{"num_key_value_heads": 2, "vocab_size": 8192, "init": "uniform", "weight_decay": 0.049, "max_grad_norm": 0.5, "warmup_steps": 200, "decay_fraction": 1.0, "decay_shape": "linear", "train_tokens": 861200000}
Each number is 500 + 25 x the weight over its row's rms, rounded and kept within 0 to 999. Layers, rows and columns count from 0. Numbers have three digits each. The size before them is the row's rms in percent of the matrix's.

# layer 12 MLP up, 1728x320, rms 0.188, rows 1694-1727, columns 200-239
092:510516528490478514501560496529462486507489469492519534500432511519441480504461479508530524481496506507491497471503520506
095:514537486508534508503542487515496488488488486495467533456502525451472521515512531493474500509508524469501516497492445516
108:492527462481505508466513462537526469536535532486477551543486537498488502518488495460491506497521494473532536521506483501
102:493473495521445490550484521463516541515501461492464483503470517487504497507557513525468490508443478483489531503499473509
100:522534516541500498448507499483457514536481501545538516523500521537488482491478526489500495476500481524460484539523520513
103:529481476509504500502481502500499493500544496466540501514474490515476493476475499545525510465502497538510479496543525515
104:534520481524533478520506488485509542515495498522489509486461477526496494497498464475476501511482533494490513505507498504
108:508516509462501479510538503473507483474463485539472530516444487473499560499531498484540502520550495481493504486527492527
103:520528454468495541494458489502485482515466503525516496463522481481490480544483491532526453503561454524489502506501512501
103:493438467489513481456534470490539504494498505507458540525502515492564498533471523547542553494498493528476493482548515489
098:549507525446542538527553507522506485499486492495453538526500499461480465527513504504539523518512513460464492471497530514
100:523499518486494515511510474510485454508505462502498521516479534483452492536464482496496530520498478487501498503529484516
097:518474503525480467481495513497551518493525479513465507469467543529508510510466489490550522530489534486525508512486511491
102:486513489529499502500495479518514479533558540521482506512480520497493460469488538533535461436472483482538502529472507520
099:529514530493485507558509477503516475503455515515508476508530504516508499491506535507505487476475518468489469484486535482
097:530494481472503506546489508509531518514498539555519473475508557509545480469516526543502472491489493482465483444470506510
106:495538475497523496487484493488489494520514487521501517491464497478527531468501506534510495509496492544493502503476533474
103:497516440543493516509537486522492509511505543494542506463463485517490531501495488486466498503511553514531487509506539477
097:463498520541497493515557499515524463484535497482539489492464491492502495491546484519496559530510498509522529507549506475
100:515535476512529464518531509507442499460504497501495489505527521531531491488489540459459480494527496497490505466498501492
100:513514501491539503466474529532510528472487500492487516494461494482482499494526550504508452479502457483517518462507479523
104:536450496482538539476487502491483448492499569488520485547536486540469543473499508438472511469502502513496559467486479474
094:442494477493508532489490511553472517522502507445509482510480441496489515538485486550530484482506482523566506457486502505
105:498525491528549500497474503505520495496497529493499497466485503510514540466513533472467491466500534488491503515476536525
101:509470539534540496519491508513495539493522547459444494503498510512527496510505541480521523465465478435515484511550473544
101:469500456538541497512506480529490527500502505508558484525532491517492485509540470525483472502481494486509557509455502516
101:470490490480465533478464503484451489474466502473466495465505492510475540537441467511529510495528508522484540479496521511
102:507459506496538509520459474495475494533544493532486476512538498491504542468523472489516493490524492473449482475518449502
099:497496471503480478481504545506504497518449442513521494522471502481505560516502503521512510492497478487477510524527477494
096:505507485484483486458471485480532478509506510491541546530548478534526497484460537506455500521476450433509435524527519526
101:482494508510508521507484460480533484505478515509488519446472506446534476468455458498455509467465503510499493513485537500
103:523484476531528477573524468494527480541498485490501494516525523519460500532503500533507515500501454494509480518464485506
094:513553502518463498460524465525472521528508511517483507476504464423498466491512476462503472510451524509526513511493528469
102:489491515477503527518511495536478533482547527504539510482527503531497513468510525473498497511440502487499491543493478503
# layer 12 MLP down (transposed), 1728x320, rms 0.176, rows 1694-1727, columns 200-239
098:500547505527493487534527494488493507499539552513547490500538543540535536499583503459503487497497473516526489477489512529
089:473490494484513512514480532493444473486482501501513473512496517475525503500477524468483498523520508413534516497497489512
106:455510509494502456476538527541518474533544496503541486549524494531533509497499462515498489491504510535501523469520461480
104:522540541492491466493503490525465473514519498490494496507480457470465516475523499474511493517485506518498510514476516510
101:510452499533471497504539479481491490525473427510458498506490506454519468512470514525470498524504459476511526499561496482
109:513504501485512504512483522491523515471499524479504539444482536515448472505500467523502485481470495432512479483487538482
104:472507478476474476495465540510524515486465499475523520497528476496517501516519511487481518528508512528488484486529501510
107:471518458491522481482494501476501467540484526540451522504486482494425517499537469480501522530465498490471518528507597517
099:528494490524471524527454480537485522481515482476491496480485511514517473517492559512518492513463506496534525500519472508
104:451491492506480508506464480487533488536488516517506492539483515520511465508525505542496518479528451466509492468513521517
097:540512487521488513487471469541480479483512511489480485490542475494484531480478493466493518450480517439460556490481524508
102:545490518524501505455507509522498470486482511489541497491507503491458484485508488525486482518523522513459487424490453508
099:489472507458479522487538528512490470519530510514556453540508494465493481501438509453489450495560488485553493503508539514
104:506528499492481518472487484470500473530512504534485503486586459526498494490535502525532517498454519505500482508526479493
100:515450493499527470465508527488522509475476505518502488555568492539474501496471493490507530493490494490502514497502493515
099:505543545521524425480480537496505469511512474479525493519461478479518537480525492493527527522494488511518531482478520490
104:514482513538519511549462507502469453494472523531513486504505529459523504538516469515455479521537477506514522437488484498
106:489517505517495486530453510474485518498523500518558472526496513506476518475436491487481470523482509546520510518495480471
098:483513495494511493528508481517503554574513478506511507499528509528478518498499481516494539488491483530508495495499515510
097:532520505504522431475517492521476477487506519532531523537493482490504502525497431503494530463479502504529492478511487494
098:492497473469523483499534517535495527513487467471484525519540485507479496500517534486504481475508498450527544549503505473
103:495456454502507528503519500509500524485500495521521540498496514483508464497476493455507504524467498522480499513490499486
096:506515494518514503502453547536458515469441502490503487474499497522514489525510538530484516524476464539525491482481518499
104:457486510496522467463494525472521473480467503490501500496485459485499511475477473499536477479473528455508513513485547480
099:446516507462494495490486470466520482521458494459499521508521494532489520507514478540498505520481512500482493461517506468
100:517518494509473486519497480515490495486530494499460543548525530521484520491471495451531466503484457496504499520503524509
102:482502503519480512494545470530489476454486502490544541496503523504489524488520526467508474494533495478535490516526490501
104:458550475515514485568538517482520507536530510503462560512501492529500493481495477475493565513496493511478476511514484482
099:525501553512511509503474451529486464489465453522489494445552470463534489504514516549499507513432538541490545490494473499
094:495488485532515494494496543511467510509522525491459529514508502553474524473505431501486498530480503531517451514478479534
104:518480508509490538504465479536525566525468538476489507501457467473497460484501525489433524509508453489490543530517488472
094:434526533472472504489528469494545489491521526498475497493479515473560451475488506435471489499501507499489466459474532473
097:530485529508512517491527520551521479504495457483464502473497497473484547474543472498501472525518492505501458508467467476
103:508554541551481546504501477510496482533486530512533510513546528493495451484494541484545480491515516475507544481509500507
# layer 12 MLP gate, 1728x320, rms 0.181, rows 1695-1727, columns 200-239
093:477527490497536495489506473532558529494503519513484509552460479526478492523487483489528516430477486469506538510526515511
109:481528520484515510539537517509458512499501569509531525522486500521533487482451530474547530501501496533489500532482523521
099:511472493535521495477484485533507454473480504513516478503534450489511530476537530471519478493520529521542501513474492490
096:506501491482538494498483521481477507523507492526580495552522493501500482509500557515494459526505461506507533490479483487
104:535533462506532535460490546544505530510544464525493546498480476485516495476479529483533508483529464492516474509532526514
100:480529499503498516466491510525501516485500518430533484461485513521509514496472475452469516491499493462484504460490514482
104:490492455497482451484493486511498469490475496499496483522498516481509489470503504467495537513482487521500524491500485470
107:498521519479499479497523476495501505523502521528530491510517486506462518458504495487491516451504534474474508501523481505
094:536493529501470481522513519449512527456509495534474518503508516545520516490510499483486539487516446486493536521500525509
097:508535502498483525515556538475537518479473517462464561495480481517528480480491481554520504486494497461487504495496470515
095:519536469492503496449506528510531494509473585472466470485490504525488515539478537546487506543514475517490486468516543542
096:485504505481518464469510484509475501471517523506499521511517474527492497535523536477507521513473469461505519495493506519
099:516433529534494501470504461499494471534538511495522501508492555490488434540522495529528507465500515519491553518481505522
097:512477473462484495520513502528493503462493487501482485493535496490572512548499473503472506487500533494485496489508476527
100:432487502539521482481510501514490488491478519522518492469512538457546560526520509521521515500499515500492520499453553514
099:487540518499485483513461468530492539460495490467518477497535483490485529502505503518500551477462502524527488504478469506
102:522503517484502478568480492470548508477473540503475463494506443523534495485484476452482475489511499498479507520500496505
096:479483551452515497462514465491546529554486488479500522481499517518505477534536456502548494515538534533558536498498513494
096:538474485507471529513481483454474497493510504476528484517515515511512509488524501517490584522487487488490527529478504501
104:528477461499496458481492489469504498490499484504472495545494465531545508493507485497512504466451504478455500531532537517
106:492476531525520544497507512485528475544492513522480542491504541518513456520545472508511551540465513461510486473497509471
099:522511503445526500479463515493507501467580494514487458458517493539528522504492456480453495505518503467451490493468535481
094:492530508523533501459446486516499508470530492442501509505479505496518555507531498505497501525500493532519505492530506548
099:497459444483494506494518496452540540483485507555480515478495470504529507510499538543516540464502513453507471501457486483
097:480526533474507456517488511488487510533546496543494494506480514492499497474527462511528499525499475517483504460505488507
103:501524511510524516457500529507486457515502461499501494479505490519524521536499500505551497505505500497461534495506521469
104:469529461507496512487517498509445503532524501466503543528507520577507471535494512491503514514478558507539455535495489467
097:486481487485525516522436532519531522526511470527514495486508460530485534514471523464492491497483496516515534570523472497
096:532455494499534473505523481505495486475518537491513517470465512506522513547507492519550496488468504489488472488527483495
099:528481498483517498505493488497506487494524455508535467487525489491514474489525463530476515474510556505505520552530507473
097:491535515516527503511486469497509527493498513492454469518491527516495500515501542489535505519488501489506523490530539494
094:494480521497503511499485494477504491516557505507535518487505502537535542508518481537509490520498424521496509501454449478
096:567504511488531507499494470470533484452523527502493498505509465468532533500540536476517483492540449451487496546496496502